{"n_layer": 14, "d_model": 384, "n_head": 18, "n_kv_head": 18, "head_dim": 32, "d_mlp": 1024, "vocab_size": 2048, "activation": "swiglu", "norm": "rmsnorm", "norm_place": "pre", "norm_eps": 1e-05, "positions": "rope", "rope_base": 10000.0, "rope_fraction": 1.0, "qk_norm": false, "attn_scale": 0.177, "bias": "none", "tie_embeddings": false, "parallel_block": false, "init": "uniform", "init_std_qkv": 0.0247, "init_std_o": 0.0306, "init_std_up": 0.0353, "init_std_down": 0.0353, "init_mimetic": 0.5, "optimizer": "soap_variant", "lr": 0.012, "weight_decay": 0.0, "lr_head": 0.0133, "grad_clip": 0.5, "warmup_steps": 200, "schedule": "wsd", "decay_fraction": 1.0, "decay_shape": "linear", "final_lr_fraction": 0.1, "batch_tokens": 131072, "seq_len": 1024, "doc_mask": true, "train_tokens": 312700000, "steps": 2386, "dataset": "wikipedia_en"}
Each number is 128 + 32 x the weight over its row's rms, rounded and kept within 0 to 255. Layers, rows and columns count from 0. Numbers have three digits each. The size before them is the row's rms in percent of the matrix's.

# q: layer 7 attention query, 576x384, rms 0.0246, rows 527-543, columns 0-191
# k: layer 7 attention key, 576x384, rms 0.0247, rows 527-543, columns 0-191
# v: layer 7 attention value, 576x384, rms 0.0247, rows 512-530, columns 0-191
# o: layer 7 attention output (transposed), 576x384, rms 0.0306, rows 512-530, columns 0-191
q527 144:064107097114142109076118071086164115151091155127130080143142123140110114141128186117171132144062181140120165123158076176114084101144122102106130123073137070158201169116159119130115129135186084158136135203117149144152104095120147134129130142142123105188110100133168143148083237103109120165143140152071062190161079158114092138100088096104086130157073145135145143107119140157152130126136072108174154151125088083179154206127096140159155151119123170094137184133120116159125110113161135179217158141118130140113152155174136140125061128143154143214144145135137082137094115156089101192
k527 126:080143117164091118157062112108155138156117107174157187140173102132129183101084086099140138117142167076122170137054112161201140131133153118111151158109125127145149147122146057144130106172127102087118087109249109137131140132079113074100108164137131164162152145126150112125110142131176141124077126158142193156122169190166112142076133129045116125134141120108134143094164140198066146102154106179146109154099091086139142184125097135083173117154121116129150177165198101089140137136124088094141177148140119171111066119079136128148159118123171078165152069182121065112127093132102138122
q528 059:160061136110127123177150122103106133128186091118098141123117152148086163126115099138171086115065144116130136142174153143085160134121163079114062098141088109110164121180163105067143163168114194114144133123111130091122050119090129150123117112097145148124091086104152116165160067118134110170123192135143085128102154144124136152165124171125168159098141140152121190173129143098090151161128134090136129075172138133115087097191079153110126131134067126160105129101179131150113170156156160094108143148079104121135087131144173134190126155138130081154161107197184145080106180109124143036
k528 058:128172131077184178106071140145087143130086148133116140186139095062104134116099113089133106153137116149086082099116117161172098149140122169103110150116172130129099156104114125042089115166108095183106181203120160142140146069128125120158106077144134127113167120127157096145160176190110183122128120147145079113115095150148134110104157068144084132169188134129091095126110065120103122091071116139140155096100052174179177141132217179133167133143117078093131116153104118135141124109169166070060162118081105173086203128088087116118100110209151151126122165095101151127149074123063148196
q529 059:137094168093189108151139146160110157137146138100167162119126147156104076089105071096093194149145108160159127178139150175112124145118146114130124139157150144125107198129122191161119156117104095095129081105144146167089144100187129063141141101127143125154135092095096128122168124049112096140112200148122109131046135117105151112083119060133058156132160176156148148105111113127180136136125148173093103139155109154113195153178020124124149079108086093184083098132134115146087084090139147150169129155139132125131158106163154091168110160058119150143147097185143169096107101118122146136
k529 062:173161151162134159125121132099169148146166095090173100134118085076098215148087158220116120145180116134159110153120080095135110147128125165117131132154161080110131119151195162151100124143086149155131118132119142159150085125142124092138127206120131117066062141152157120193146121119111114158074042150060103117165071151188095155118100149147176153094154077100123083165087105072135124122137092167108121175146098099087071176081167124141152114149128163149110108129112167088115111158122133085105074117154066156127068138166111144115132145080177114095112192098133085110167104134106139129
q530 058:139137107131154153210255093165126180138162099059162148190148111088147072154117057135085100123057152122142155098090119165150098114129139067134135122140120107103130129122100113131107112145090137129175117153155122120166145129171065099112164154172143092089122158115119119146055113167168149217163161146110137143160108111126111128141110153151097182111098175169203140073153119090181147118121105218110138124166108115138083155153121136155150131161100103120076125162070146154164162124130148119113144172121162169175158126112146177097125136133123106144124089089091082159121132150181107096
k530 059:118095147140084123165083121186144165094143164189075179090147095118101128114079162171112120132140121104173085114136090123168135131132082111129123116139104148147119083160142113111079107094135171175170103087171211061136105122136127129066141177152127172137134144117106136106178117094123077102067086133102236082120118102094104129108077126112160088137134130145128110094166102132158131131064155119114137091093124107071148139132143137116081089088117139177190131119127172127096102150158136149088116135125157120176118194167156116182146160137139138089109109140079121131174181135122144139
q531 064:094103109109124170090082174180135101168103127237123110138151114131141162093122142106123062093176171142104117123141158203106150131103167133190090116131079127139150152124166128133115094158080073029125136150156115192109122173106108118147147126091052159098123072119080148109076128108168112102132135078129116079107105130172088151130093127123158122100173139153120093157059105175091111175177091101079157168114143204105106111096081117165128106065162174161125122153136051077131110145139146124134163097117142105076063103089149123105139128144141100132143128159088144088073076152156160129
k531 062:115121096108165140199180084133155164141111137107135157085090118117083134186089133129129118130127076102165178176115126073092105131098108093120117109127154121096113156142072152108167143115069157160101162122180156068134114160175145156132083109110137132092163118154085041181086163077111161116150190099195172126152113110094123094082156184101138107096089148112154131157159164167152180140138183129122094113107107143163158185123138127122110122155134096152171152133132172162144131132154142158096109164138109163150070207162154099115104127110117109109157145123097144126181091149145112186
q532 071:094183144100118194131094084112129095153110209164105089116099140080145106179174175152179156150095153143146110216065107139148149113160143137111136109124140213114130206133083132128148118101152156080078121112125164109112149103174171144192096123066161159127108126156124100118123083114141143153095109166108140129161132157166114079140135132077194122149144100112135136161135164123107089121114088036134124114138151141121191101105118174068168128122112153113121080102139112154096072049149059112143132157142104122142096126114143112176148138154166147127111141131116099155158140122146101140
k532 071:157088107143163111102158160170143136139106111080126087220101143146110109135117135112147168098109124105131103101150170114157122133105103112153148072144108089158113172096155149124132110157138182086182199121082117149117112127139173160134143135108142130102095106150136117135160095147140118091142182121157126097139075142179175127148125105108123062142113111131101089165153073162155097209190142151090174119131186136114126153179082107186154123188155099141144211156092141102124116116138135120119105137086146133083135107167085148143139135058109106124176120142176123153126081146131161186
q533 075:148077103155178071139166154162109172130109085108150139208118171095075136105142071109113144156166136169103107082179151172146086084158088069157121168109136116151167117065179186119111162144066096144139134146172123147167134132148092109084172119141096134067146158138161114123149146189138102129201120109132091096125113112112203151130078124150096189078183127167080154146137135109169106132132149148114118123099082106126112166140088123165168137165156145109129135126090109131136182188120137126090118147119154153171158110147076139041152135111111103115170071147090150163118135171132136194
k533 080:111255155170153109149093130129124093126067168157161095091140157106153104135118141159114117108081102146049168120124142104132143075072098092098101140119214130110140106165085089120144183099198144132060092087085139091179128165122103090132149136162152125160123154118085141100155138115122112117091087102119136176181133127097090136104069080143106161114137126131173171128100188105068104145088150132104077120138133162138128099149101116082062120134094084132115098199135135107098167103098101103076105106146104068085145136109146137101123167155204118172115116165112124109165167106169122079
q534 084:129126083084153138163135115118126092135143169070139112173063188158172115108084115054149154137201127127109152158136103126104101174076238049116137171165135189173136133138131172123113126096141139115138110114143157137130131155151049172107195133149121110073103119179134134099152185105110083174143117103228151091173159144111099178102131098183121121132111139129094082160093128086089146106177102092099144071125180104123101145093121109131159127166121079124138166148114130167125157138112199165163177134160143102111116087071119148113191142148082132176146096125128107105113115202102115112
k534 078:103131152122121099083167164154136114152122109100117111165111136087134114168137185191138117131058115128112161149142086128147173162082143180138105068125169127147088156103076132124115142219105110134106135087101097162123128108178135100155143160163142107142168132141083111075081120177107201114035117158125064099110138086150183168093114152144075110060157113184141110196147138178101161146123130142165094146135168173110094117111064133147071136135104096163134160151154099079127059124118073087149142097113153106179117127124108091129148065143150097164119105159107089151123090147173152175
q535 105:123127113146103143085148109121056164146176123139156134131195151106115076161072185097161161115121144125136129082116159116050080180131225140131120140135116112134045161147186187114163104147131113160103110111121098142154144078104106144150118140137171182128145126136138105050149120119218197111137114106101031146151110175153115094138163096142170117112095178089083147143121137155127143146160054141126120154035187149132131145126191125093084082096186169161131173119077137146123080147092068151104153123168137161164091121121159154141136156104139220164076122114177108149148113071088126094
k535 103:159127153114142092113113137181134091081136117119112148160114115081117084152127153104108110174154094106146200106071110161133165144127087152139152129098136100090118099157163154163099175129131188088116153125101181129132147102179194110134128157142136176148110128096086111146173132081142085140159066112159137127191186128180122175166145154167127087123095149149138080092113141154137099168114164193174116084117148088144137124057104095129140104123124183144118144102108093141132109085145130137100091067112197099095087088126127074066118093134083112147104178100119115177071130185132088105
q536 117:074121176089082116164167159081123164085042133121181092100123141141153150182128119143091116090096187190143076100201071115169107136087119164079108154162130126142164054092152136126115123103198136076160160147094137124186122155093158132133123109102185101105090174117140072132126152155103088147098127104178174073095161157153125236137084089076118111083117135166132092116145109145166131076057104115127168176140080174120069106134123101105167090171149132176146115110105102125092101095117141085110145120114131140159085166172106060162119150078152113150134125140144143096119151137136130185
k536 114:083119176156075112115135119130114181154128128172178158055152138102164142136137129141216140152108145121128150166080133135086168092115137155154125098111126065176184115125128125139146176154117162189169129111178127166132073131136127106145141158134134122116178135109110082107131164100166155138163134083179162135122065080167077109131173144161164165100103135137115115134115170143100085102147117193128105125123150127149091159192055136093146164120071137156113124188125126143160145147095110094105141150128123106086131132068075140151177200171100162119088145161201165129111147117106150118
q537 124:137146182114121065119138089137160128169117159176154089201133104134181137111127106130186085105092080153071156075127124169199176099152074101185151119095135101131145164168155181162122134098149117164147129067123164134178096116166137078088196154094107110110078093100156077174117198092144180136157102127107162110086189155108141168118094123175152133099096127129141156118105129115153126122148127123163147134115145096093128175157154143083139103177206137160136142118150061072159108166100134095089131105140125105110126153164120076190124082135168054095142127108208114150145121109136127201
k537 114:147120109152184168069073153112131128139157154138087187109131119105120068084141079141093144045123107105131080107123146148059140124158173142150075122124151156148117114130103139162164162107176159189096144093084129150167088165061106130100165118079120121048122142149109186139095104091158147121189134162058154168093104132149154197113095089137159099089198116125141151143121092112131093116191118180171167183090107127130131153143139162133163149081187088128125162131112129163086177174103114090194119152156103102135124169129194116183202074065171150108106091150139123173183098098204175158
q538 123:151140144100119095087137102122148074133183141188178135142120104104110071136104148138145125098085129108199143106100156139136131116045093154139141037123147069187133128082102109142103093083110107120157120172140128133098139144170111138146139071090118074154109127135162097144145179130138091149079095105122159137130098095109195137121190139097144141125228128091152133031191116136116132153140095127163144138122168101155167106107094128157152145149137111151131182088172102056122133131170089097111180087138121128133108063094138082106170122163117163163105105125143138105083115149125128122
k538 121:121145130155071109140151107168106138131114077174186141219097180131112160189132122078152081159112135099111083126094107141118111112135123118157053101135137057117109130129157195157110047114161118086166091117134150096165055121143180096153222092182162128119117104101158138097164132091073089107114131122160156097103170110123119078124122102150123185123122135174076141131163193172150141155107139083116146085150120123120136125086106098116171142133150118146164108111133158137156136131124097119031167115092140100063111125118080122135137143139144120093140126084090078112157074105087099144
q539 144:121107156087190173092091138135142137146128199135150106121153094084146144129129128157129066099194120150101143054085087120110162127140146185066065086114106081181128100108138081142120106173126178120138098091118162125160108086174133173107185109139094135118126104116104151153125196155113145105188139134111132137153154113129137077092098150136110114107154135099119116155079071069168139104097120180113176165066195071132159127138165085084133101154155115134184166164132102126188145244137113153061216068118077077116144117130100110098148113021143139135132079141116106130145136129184136115
k539 120:127169113139204104103163120103088148138178188120157125148126118179141089112103109165120181147137113182131111074104150042174147100156104164163113128129122173193106131160101130170069108118124136158034123085147178151132152120177199091115141095162075088139121133127116176164080128178136133103203151132088159179107106146127080174122144163129120100131124084095174148163169130118112138109127138138198153167153202087142120168170142131147108160090119124111123121136106155135107165098145095131162181113071114158109156117089137174137134162098180117079114110122137140120165083127166143140
q540 141:125097064159162176170079128169093088070153166130118089145127106107120158142163110197183102106146097120090114135098119125159100100141208123092143118090100183092099128131177080185112067136168168101115130123146146155109182173124099127098118098187208096117178165117111206142099151055116130179117115112142067148150091137154148105147108116140121121113112160106153230168053123138113099106117132150112190109121099123147124172139145101148118130104107111040113089163144120086091116157088138177114129183108136167093155133140091150146146139169129165207184110096048178138119097086175147125
k540 128:101111139102115107101094173134081159157117126101132092133103104134088127177123124192075147124107090074142133183133176104171086130117150058135131157133171146098153176156123145226119091110131126151126085156179147116144230125139081114043189139119119092100140146129138150156098121127104102135059068078101086106106090098054120092078155131146129176159135102119150145077179124126106139157109087123073150091152137106124127141138167124154122122140139142130124095143069142139145120129115173133125144096178123171097171153146162165164119062142107134126096151140151171187165083036154077189
q541 146:089113175150140132097106103120126106161148075172153107152118098125146125120110091157143107151166104172128124107131131200186158152136155105092133113124112077152221165146111114169145129055145151163121120110124136040133137116194126105119103186114081118103109168116084084117099109085131135153086176162155121181175125064109203064179137135146138146163131139104152149111108115086104032114125105128199110212070148099132119094091112128080113082106158125139147155052104154127125119096062149157142227142130092116105143100154138120147145086121107156117146072155156070182174132151118123110
k541 125:135152147027114176071131123107162167153123099169150109165028079154078175150154129136169145134100060149072149161115093119147102122143143128088156149167073085090138105136132125155145117080130168140080127132185122107096116137172155089104112116107130135174142115065148107159094112145100147174127101094145141149093136131105068113142135123126084111161128092104150092047117144139109131100109087091157129143152139090160093098143141071137133128112131125105097198114138080123101164129157137167129140125089145178118112089135150110161072075180094113082099040216087109130049152082140095114
q542 152:132122113056061097121116159162164118145143134183125105156151129131094133078179145118040122113167147140127111105144089099126135120134072149076151101206135097103183119092103070080097150093177169199137118124156114155078102131153154141121118113102070083147160124156098063180086131132069131132115157182085081149120125138137088178136128083131103134122151199174091211155140092140170123140191156125102171147055161141114115183125118183131150086084198193112077122112137213140177151108116144153131143097089152147164113161129119129119139133115169104127123094128073131163131178181080108137
k542 134:127128104117151145107122125162140121190181117137157120117155178138103157164144123088102157133127182106144159150122132135123149144120154147147145138156109183180149056159076124081068179101163071176172157140179099135122062165103117133118092121170149120172147119172140113137170134114139160099150105184161198165111171121100152155149052083083131142147118080109147131130141079142094123148146104119112156171066048109157124147146167145115140124089140170172144151152112126150095146101117106101099191142111104121167195135120139174122130116104143060106152095139109141097167125119157128086
q543 158:177105168109139163153142126111087103126141080135073170085091146126173130182108174147115103095110098099126133141133093138142071134108143082173087132128125147159140112080139157175121134095117110099105109122119142184133118124143097136130059126102118148144126127087077159139086149128185121126145102131186088130154112063166102104127161080097140077163128111167097102151179156105121094136138116160083062158110122089149146123111152127098126169095075113100159136162139137152206122125098177161128089153134094123050120098175145159128168068119126134109175068106185151123134074114131133156
k543 136:118148158077111109129061087111142121175130100050092099180085084122163100210111135142068150148106136091136081087175130176106144088136109124105087129129109125093104106136123091141096154097135126139110100094125112105096094167142115150112148172107132149120193103118162153170129138110115105206144115093129166129116195118176050107131163134129101091166143121182149114096142148159167106164099170144106149170182178169163147065071160116126134154097132113110111138118159088125159135127132121165163132162114111139049117140184186135104121109088068148168161103081072147119116109113070086102
v512 109:151136172144084073129076081101150162128092137113152124150162137098136134123141141107131134153126119098137181117148119119098146155119081129145203147113126112120075129133164135128155129153169128089167164117152132122102149173174144145114120091098119169171100115124179097141144093179117144132149104154149092130138127145157161106146130065088113116095175105117166100145133176151087067089100146141116193084115181127112130168162177085206110172147092135031166105196149155124134098108113094127095040193104138134109138091125131142139154160130072136138107133111105104159163145122132065106
o512 102:070154104126136174125171101155129144137142054164098146127128123139158125153154056163136096069147097114156095149076151096149095150141127159175139099169157156108082124158092126114169155139140118161154109081150120142154130090118161118136077165131102154171097135129095107137107125158127072158137151103115171097119102110116096120154090134148078118099128173128105110122110161155125143129097136078080144108177123130109145142104132101073123121107129102164093204096142140124114088188144179117144162130149117148145110131133158088099116063195134082087144141155178106139158177118118146152
v513 110:105108049075170123178169111170125155141125150113150093122098107165122171159141146138152173132113089055105112119189150113131092196132129167097128081090144154104130166121080077081109095116141133135110118114116160113126140164088104117116145171181148098109162102118131184096167176089173168132130084102165165126134142067100100130070107139184126142125164080145084083152099117189055190139081119130137122104118034141171173102060120144114139196139120154119103155189109146152110155143176129085097126098115117155109127116119135101096148113129134095168083102132107127114095211186131126114
o513 101:091137139146101157129145055070153140110100118103167178070145108113101087138130122123085086157181086155055175103110154144149100113123152096149103141105155171116135107122114148140140080151145156168155103159153104099102106107139108127168255092129159212088067119122088040123122119149143141137099113090152148130090134091087094128164166109124127082141059100103088102180113168164129123097116167166160154119101136134098073080173116139076097070109152121165103128146130091128082125062095109139115118158092166142108182086128122101084108156124124154112139139151135157131131186102124137120
v514 103:118142144100124064125142173087158184140153119127131147118104139159116082107205070111113136137145120095104180127123165202122118155168162121173079122194145132154153169162111156130126081145077070081139110121136142079134165097127133113138182139120134129086196141095144099097126110037137114131091133136086093157157149159123116093102100134146154098188131163187138139124141148165164106131116155140122113167213147150062153118124151110090118068126155121103107124125101119122154148115142146121112125117158140192099146131184167176144081038084136115127119156099104188127118133063084172119
o514 096:122130086106125126122102049162100117151116131131149105095127135130067109138101084143095154076180140172140139140197047119104118175158163088126102152129101121175146140149165086127050142114105174092058186165081105134103049135141130161094124156137163086091129079178148185155139136112088125137135109123198164070104146107142128111158171116149079130111111168125093126166139108178160133121112136164130164103089142040164128106104153182140100167147092139110155045158111110122099149105109091132067135104125102079192101175105120170074144173075149167128103174116201113123130136081154086197
v515 106:112124099095115097126138051131113143157174153166128127096142133128136119107114099139110036157087087112078140105129113116098034144066064101080126141179109154137085133064192149120102085141148155147135145139143131107096134127112109129107136133113135154151098139117122131138137149128148098089085152197164105124136146162168165162146147097127104152125126160137155130178128126128162132156104102158161142172187150157148090134125147152173075092159106151128143128103163115130122120102148102129153143105175189102158152149049119139137113083148135070039114088082140130132127138131170164173
o515 101:149111156076122101128137114115108119102142109101093079189133087148148114101133133108148191094128133106143117120111139132141169126147150094159149121109172162069120129161086122079045158130140116127124134098158191070138115093079150135089085107173135135114154185140170172120166148106103078145126146139101128129078083091128091112167128112130132170135154125140033099085135149092099127128167149164103127087090146102142111058103127082103150153105162147090093074135174102127155161101132138117123128122172078128116170137144161116155118170128164124172127159155120148095103102125140151078
v516 103:121139087096080178170200141118104138106107158175097146134119120053147134160176150150132141160125205112153110166157151103138098170151148141110180116104129124126131102197172142130141067091102171136102111135109160119156139149136157073171107125104114088176078123072146101120090152148110140100104171100143139125086138134070146172134139145092139147163073118138098128114062131119148141144086109090170101167069153132129144133107065156154149132134175151124104185187206148107155146123077125159154101122157140088102178081190156113155118102092119139197120089118164092125152116152101113127
o516 098:156137056082150049131149133068103133126138104108136136110117164153118112121153132131114130069101058091111100161144157171149177099123089128112140134099110186150144109088119102095137122132147113177113149092139174099134110119096146127134145133139203173130120077132143130144089129122119128136100135170161129110108119141144158122147141075139112107149071197152125139131191106184109108141082131156060139107145121136158080097150205123104092112073119144157135140094084139161166070158156130130098079212140181161170077098131119164125146134137091108170123096080139154099122104116150140138
v517 112:125150111115127132119110107094184148115099124103119128095087105156149204132161148199131107117196179133106077114118089068060085099171093124129077100137162124107086109130128105142099159105112115112086083074182124068129171113147098077141130058165176185135114137103153147129157142048102098099127078060155115125098187175145117093063148217059080093031050115119154062112153155141160186125163126101135149088088128141165140115125123133090115147098113123118191157098082139169133055158130109083103133154104110103113148125153084166060125151094133169151107145085128158162116109108109108137
o517 103:100097115133156133130126162101105142117152162149129179124128124092143129166119054110082146147175099114149146136137110138155107129097145119091095155140129146180068105102141155104144135121118144142118200134067150085163140091142135146127121125162157120153120110203121151179173138160187109178187136168129170127100178118142092110199131103174091195159145125091143185150186112119116119131130111112129104131198119209168151134070135106136107150114144123163110151149184102154133130112145168134145119123148067119119134131046133134158168153157153116117152180114120111117130121074088175124
v518 104:124106123126063087141110136108142172149094162136139121150166165168083101149094083155182153145132120103102156156125075173179132082127112147094121118108138173172157126155149202133134150112125154121156101134133172139182138124132138187086143106117140132085113151125179129161175117138143207111135138133121133113123115129075113110078153139146098169132125089086162086164165117071103178081086078125190156131108120107189161075066158123151131143135103096134121083119136122137165083087082093112042117120127152107138179165106141130097139148130117189101149179108140183184179112089155117149
o518 099:092077135127084185116144154137093123152103138119200217124153101105161117160110157131070130090130163100082147156156104113089111163081099109186085147190146091077143162163103105151145133137158096201100078167101071114158117094127108162105137144163139142152116097156115140128125118090118091149146133133117124133178195109140127154100102150183120103149120166099109138158047182091107140212174150084086068102096125140101082188210078119183187103118119143133136158103158097164150197147083109174167097122140062180116154112174084130172111120126035073103129140145138099131133114156140135186
v519 112:161181081158093176103125154162097070101179149174097141124144110141154081044082148090177109125112184147143118096162106143101135109145115181109154173106155112116119124118164070124135100179127174179122114140178152130137143109088113105183070144159155152076110104132106095124087084150100160052152087115114125122125129187170153155168127151113141113070124112114109186136114133132108100154147092112160125162164156139140097159181095090149127116094110110097105095155146112131113083135118138073130146131165167129148141142107126053081157116147156161135166145107135141075139119034151152136
o519 101:121127104138132044189117152123118176146105132174105080174123141188138126111124105172096113101117118107110114095090127132141155149130147129143128115165097124144089125160123169089137152179149133145090099152114111231171110096168119106142140123076101125212179144169093176120143136062142156114097126156118064192042136084203099157059175068177139115137154129156165182135118104148094143102133178137137109108119116080069139160133149139141138153150158135156133106101134107058151177124156101120154112129102154132119073078144173136170105112165125124164104112133139126138200121102128151123
v520 101:170116141142184151150093209155081082126106090134115108122144090175135130101141104117144120144120155135176174169145144159120136134157185172154152142118137189172102172118116140123096178065157105145096171127127176093143114088114085123142112088181102135133145143146150161086096116145104108184166127120080120132111089070150163119127103162157141192093107093154079150093159089090101102121144151169146147182116135173108086141145104121148125094140095195149036092149190146158101157161138205103138158206107173054183106124132125096120149097114091105132126095139157126097113133156133154065
o520 103:106137112099105126137151120113142187180123142173106123025138089111153175170128110096078122127121166146146133102113158085158075129124174163142073147052106105139131102127104162101163122172119134116087077143084099145083095144090141142114172178115095112174071139145138093170114096146114149153134128136069117116117106123031162114126064092124118089130152206138170084136081129107157142089188128171145125164094136154169114170135131178127131147124103214154157093105064142090136103107083113115162137101080087096146074122151127144167149120157053190165112130109108096125137132117130102208
v521 112:197132121165156066086125106105175126148050151138119130085172158146100133096090102136141159107151049191109145132191167129114205121140152118107126089124093146174142188127156122089105086112152172139127186111121103089148190173177160132095129114124151105065141143178149093158097153120166085145141167123072139101097177126096141118099163212132134094082137120099100174135113165091055102079130128114188086123180127094096131112132107208132146115151080114140081123158173096112148118129101085110127116099096126143154060153094132104090156159115189044113132143224091096152153168171124104130
o521 107:133077031147110189124188096148144185057184142117189109085183112155121110104159129143109116129116086074244143160124087180181089141108150118145102090103132157145150128096137131079141153147138117125149106156190071118150123122121122093122134087129143093173090075115147137118150123152122165102087109083137143134190054127152153126122165087110135139113122124130076111092115106156188097119108112181115173101079138225207151115157161108169196115083128135146124081158125157183106154126168155187106090117075154165144119089143166133136109129099083116140174135080098111201115151129118165132
v522 112:081169154112097124082113175110109095123142146123084141078210159076151141098154044130133134072166116141128129122107089211168164153091116160055132088140140126097139094134137103124126148200148169110165184121151110153144147136126139160109106115155095070143076135076064110112096123149109089126133097121168110129141082164142145195141096136138141132119115217137103127136179110119071104051137157145162127155146133152097103107136159113174162105103132101054135128155137133108114173155095112146148120155101187186135127148160183097073138168176167118117174137192094122100127114093185115122
o522 106:143163086158150118187158120143146126127154102181151108157069117086153172146114153121132137113120035075145136118170124091117112083145091114143155181157130140143104139112170162120114119085138107162132096113100152115180138106068127092133075168103148094148126149140119140086153172155137160110090142153096146129144079126131147088132163133087124085067152099138105162124110206102150184221090131131137085142148172192110112117146113130135141080162125129073132141205157120058172126104129133094120132138103091072167089152178153149165145094115128148118138125067142187142102138135147086120
v523 114:121123134111163174098192110130082183157129133130127161125076168124134133202152123123133110178164136140120095110111075150187148111166118119119102098104188136128083105160171137105056131100127089135132140191105115140152114192153079097134150101108078129176150110114089073136164123116121119123123088094105160150202105120186048116125132154153144136147120168135132121092167048179175132136161133129110102073161146096122071164085155124154100148075099094124149148146128116132102148124161075117099105164208124134166055148126171102160150099173118104122065093123101121092130168123147079118
o523 106:134128114114163162145178073133101184104106149155070180079132148193109111163148116128081122107151142139131195163131053135108126131113132119138161115111081149126148131168099114154140141159158217120136137142161173160150182175125111185161148142134144166121117141094123122088110188160109161114144160190112201146095151150085117092149157168158131114093225067178127119079116144142114147143062149109109155144054125091137136096192133185090142103129126072112151094100135146172158130163076076100146140112079149060133158114123123129127167093114124136114117176180113106164116112109153145089
v524 108:149090075160150118112126129196074125132138085106125091139129118089139114060064218103158156149107061094158126174134143165118155129192118107144170082095126163117065155124113163146173182114094159092166061108153129152113099115114155151158126149112091104175153165123125105111128103097151055131103082104132178145090113166086120129115152121119136127121145129191145113116161161106103073123127117166127127158142118145103144137117146188132160110132146073140168128118065154073132153128174191105197089134072133087101118105097135086138138077132069098157138147148195106176145127169141137165
o524 103:134119152171174128128105126058166121087136111133137129104106134116091138101137115169109086230107158140096127103095118126114155139124122144145118096092117133086180134181142126145090085131120153127146172084093149139102161130087116117141179163142125130190124152064125101148152108149158086118123154106076135137131084129090088184173123047120087091141077188117090153160096119122156090210114137133134150097100118089119121121156094116132172152134157147070138101135084167164153176033089131108124173137067072142175185090147124150133175173145115114110129098142108133136087132108158097107
v525 109:115164058085147114183203097104130120201174101097149125149202108137204163114197131099103111140118085118073111119153168092165108154111126139093123150119128130131108119136125151159110115137172149213123114106108165119142143181122131116102118140104136142165083074155112106132113153123118120134077120159180157203100150097107113110160096147150150110081047106064135161063054200161116127154099185146143142149190095131117127126123176121070065152130096139137150177108134112094141132071088137113128091131166137149071160123146111068089168132111236101117083171100110141110109097216148149166
o525 101:146152117187119138085105051075107133108059096122109144089085130164129126164161096114117132112126092183150149143136082129084168128071176139115142144079111140139086103137116174098148073082122091116123076155150098146112120117094150101158166113174083148094091161144116128093090104129168093162174154148070144131147120153098172107080152132067126126166130150160140128087158141119154130054187142185144165074057147169102150228171140087144129122142101191129099062090156122110099130142167093081092116141140120147146158167171130182123123139096116150107146164145129162115168206098182153100
v526 108:079114052104099101133122117159140148124148122047151115133099091104147118160130123088197115147105129125182124137088122163187112101141047141131128143117173153179148079098175133111139138194125103100141147111094164117122128153125117101105072115102110071137140125101097131193109141143078156147111105134120096089119174105132133106143123156125131068125088103113134157118129108135111087234078072098120094141158144134101082148126121123150164153168113179165126138103128063177141139116107107155138180197155128065113113151127171128112122157123146128136112103092127109125159206106115045148
o526 101:093122138149221169118109106159152152096075160178117140114134067154173132088114176157146191100096174181166055175207076122113161146135101105131159075138118127180104134092127160108138149142093112136088108186126159115161106118105127121094156167173112123112127113160167100117039103102171084100122164096105126105125087086124116091140148146125133120131066115130107113108114110136102131103134162088084120067129129103135182074144157149132116057078137116124132129121124163145154116127149160129098090125137130118124113137151130061183156130169097159140125090156084147120094093081121148168
v527 113:097096102094131123129179163153154192117074165125082081100137139107117150091153099134148127122083169160136183139138131110091086130051154133113148111138078179187161145113155130177125160179139136135116154128162103175092121166156111062140110092110170110188114205163132099139110106138137084148148149100058113161099111181144128186150126129122095144093095147108098155143113057145123101037182126184178131113122162153160173118131092115112157076118150075141131088176072185150075116161089122112176091108099136114118140144160115121151141164096143147193065110133117111116168122142105183061
o527 106:153112105149139053132093097135100079125158085141154083119139146158140061082138185107126123096170138123114145150125172164145126128145118159162079138106102115114060182114120125123123116115115093146100141093123142153124174112118165130145139156110111048070123086147134152090093116159157129106103120115143061122139074097124137092161120175170139117149124122077106108089162168145095104175146139104127093133125105161136094094132116163156136154205115184124127082120170119077155129140130121125130140128162151160187118162148159160128139114167123127093114136065123136136130122088140131150
v528 106:088158170149122090179110158144121122109141122062197050115119152085108113126149061167124153167174102147088109108150072099178078120135123101175052149075073219145150133180117115124080112088098108141157163138080112176093136135111157144113141101211120140109152127057129110137132132188144151145089158131132117119174179113146126077192148154092151105154193169155162106133129129122192117100117122073121085128139089133103152086092140124079176118149087116095168063148136129118116085149125189106150170159136128142095121126103101083129152100131155124079147124131190151160142137077092110151
o528 099:162112144061081155087114119128114177180108075147077178190112155092138093081162127138096135057134148136168147114172119125119156184148121134145161144095184142084155192106150175084143148139123116107126126101107141123169157144133092149153108171109113135140159099135122138126156116097163178132117051169127148099092183177076122137137136120091136170121150122156059157108066191098152151113170143123143119132150152148171147094140107119125113122205105117150143206152119112152130153089126176095126134136115087153073136146131112165134136117155157127128056120126072109111098127091087097173
v529 108:105137157126104140154058103162147197170089094179139113131077113134142127191145103176097134144121120063101099127134165107118122097153129162135093094090145053119076091172110190116094143120111122153122149149138212153084147120176150126074151140102147138122100106143101135140144097056079088085136105107132134138125135143120131078105114120107095143161076162140144072141138146127137137159106091138108165137159098129118164110124162113177084115159122108112140144148081104144183172174157151177069130084136131090078132125162079136121028145146125069125120203073070147091097150081111123132
o529 102:127143139097069155083103131098098068076156108133116146122138139151130093100043139129110104115170121133230122123204093147154081123118144060105106148101112128115178120128150126205159168148164117092161157135133072085137094135186128151175085112118077159095103176122145150099071152106103111133128185134142154157098184092076138122117112073206138127192120087090134155147154108090044141077124166103138124119172125141087098151115112111061093114136118155111156104094171100130127132128155099090139157091074197181115190101107172152162122117114167136102159153089129117129100186144180144134
v530 107:141165085104138063105090145125194144145143093120135131123132189060119151120233136088166106101119134097150128129126117099165138154133144135113072062105091185110100125158135161154145119130141152131113141108134117135171147144147174135082130126136125158089154176133151176156187071149071144068131104158179109148117131155105118085151139125102155152143117166139062079130191149141141149124064133181132134118127125179131135144105114045100153155121133143087112154088113099118113029110121128185126124095126095169164154089173111181104138140150064061127195107120123129153135167151103141116
o530 104:153105099142070133118129105160126171106164137137115156141162130134105134135108090140116073138157111150096150119187102108071136154155112138137165167163168071082115138166089142157111130099036148198165090152102151175092164126094167066128157160156137101196098131110126086156114149123155144146192174137116099077126146146097076113130128114179133152101147126108173110085109127123198087115161149086139213133143107150149161074108187175127062092130156085115136170148122117128124169138144123098115112133166171165160158133144155144121119110093153145092094179173157139089103073135153160088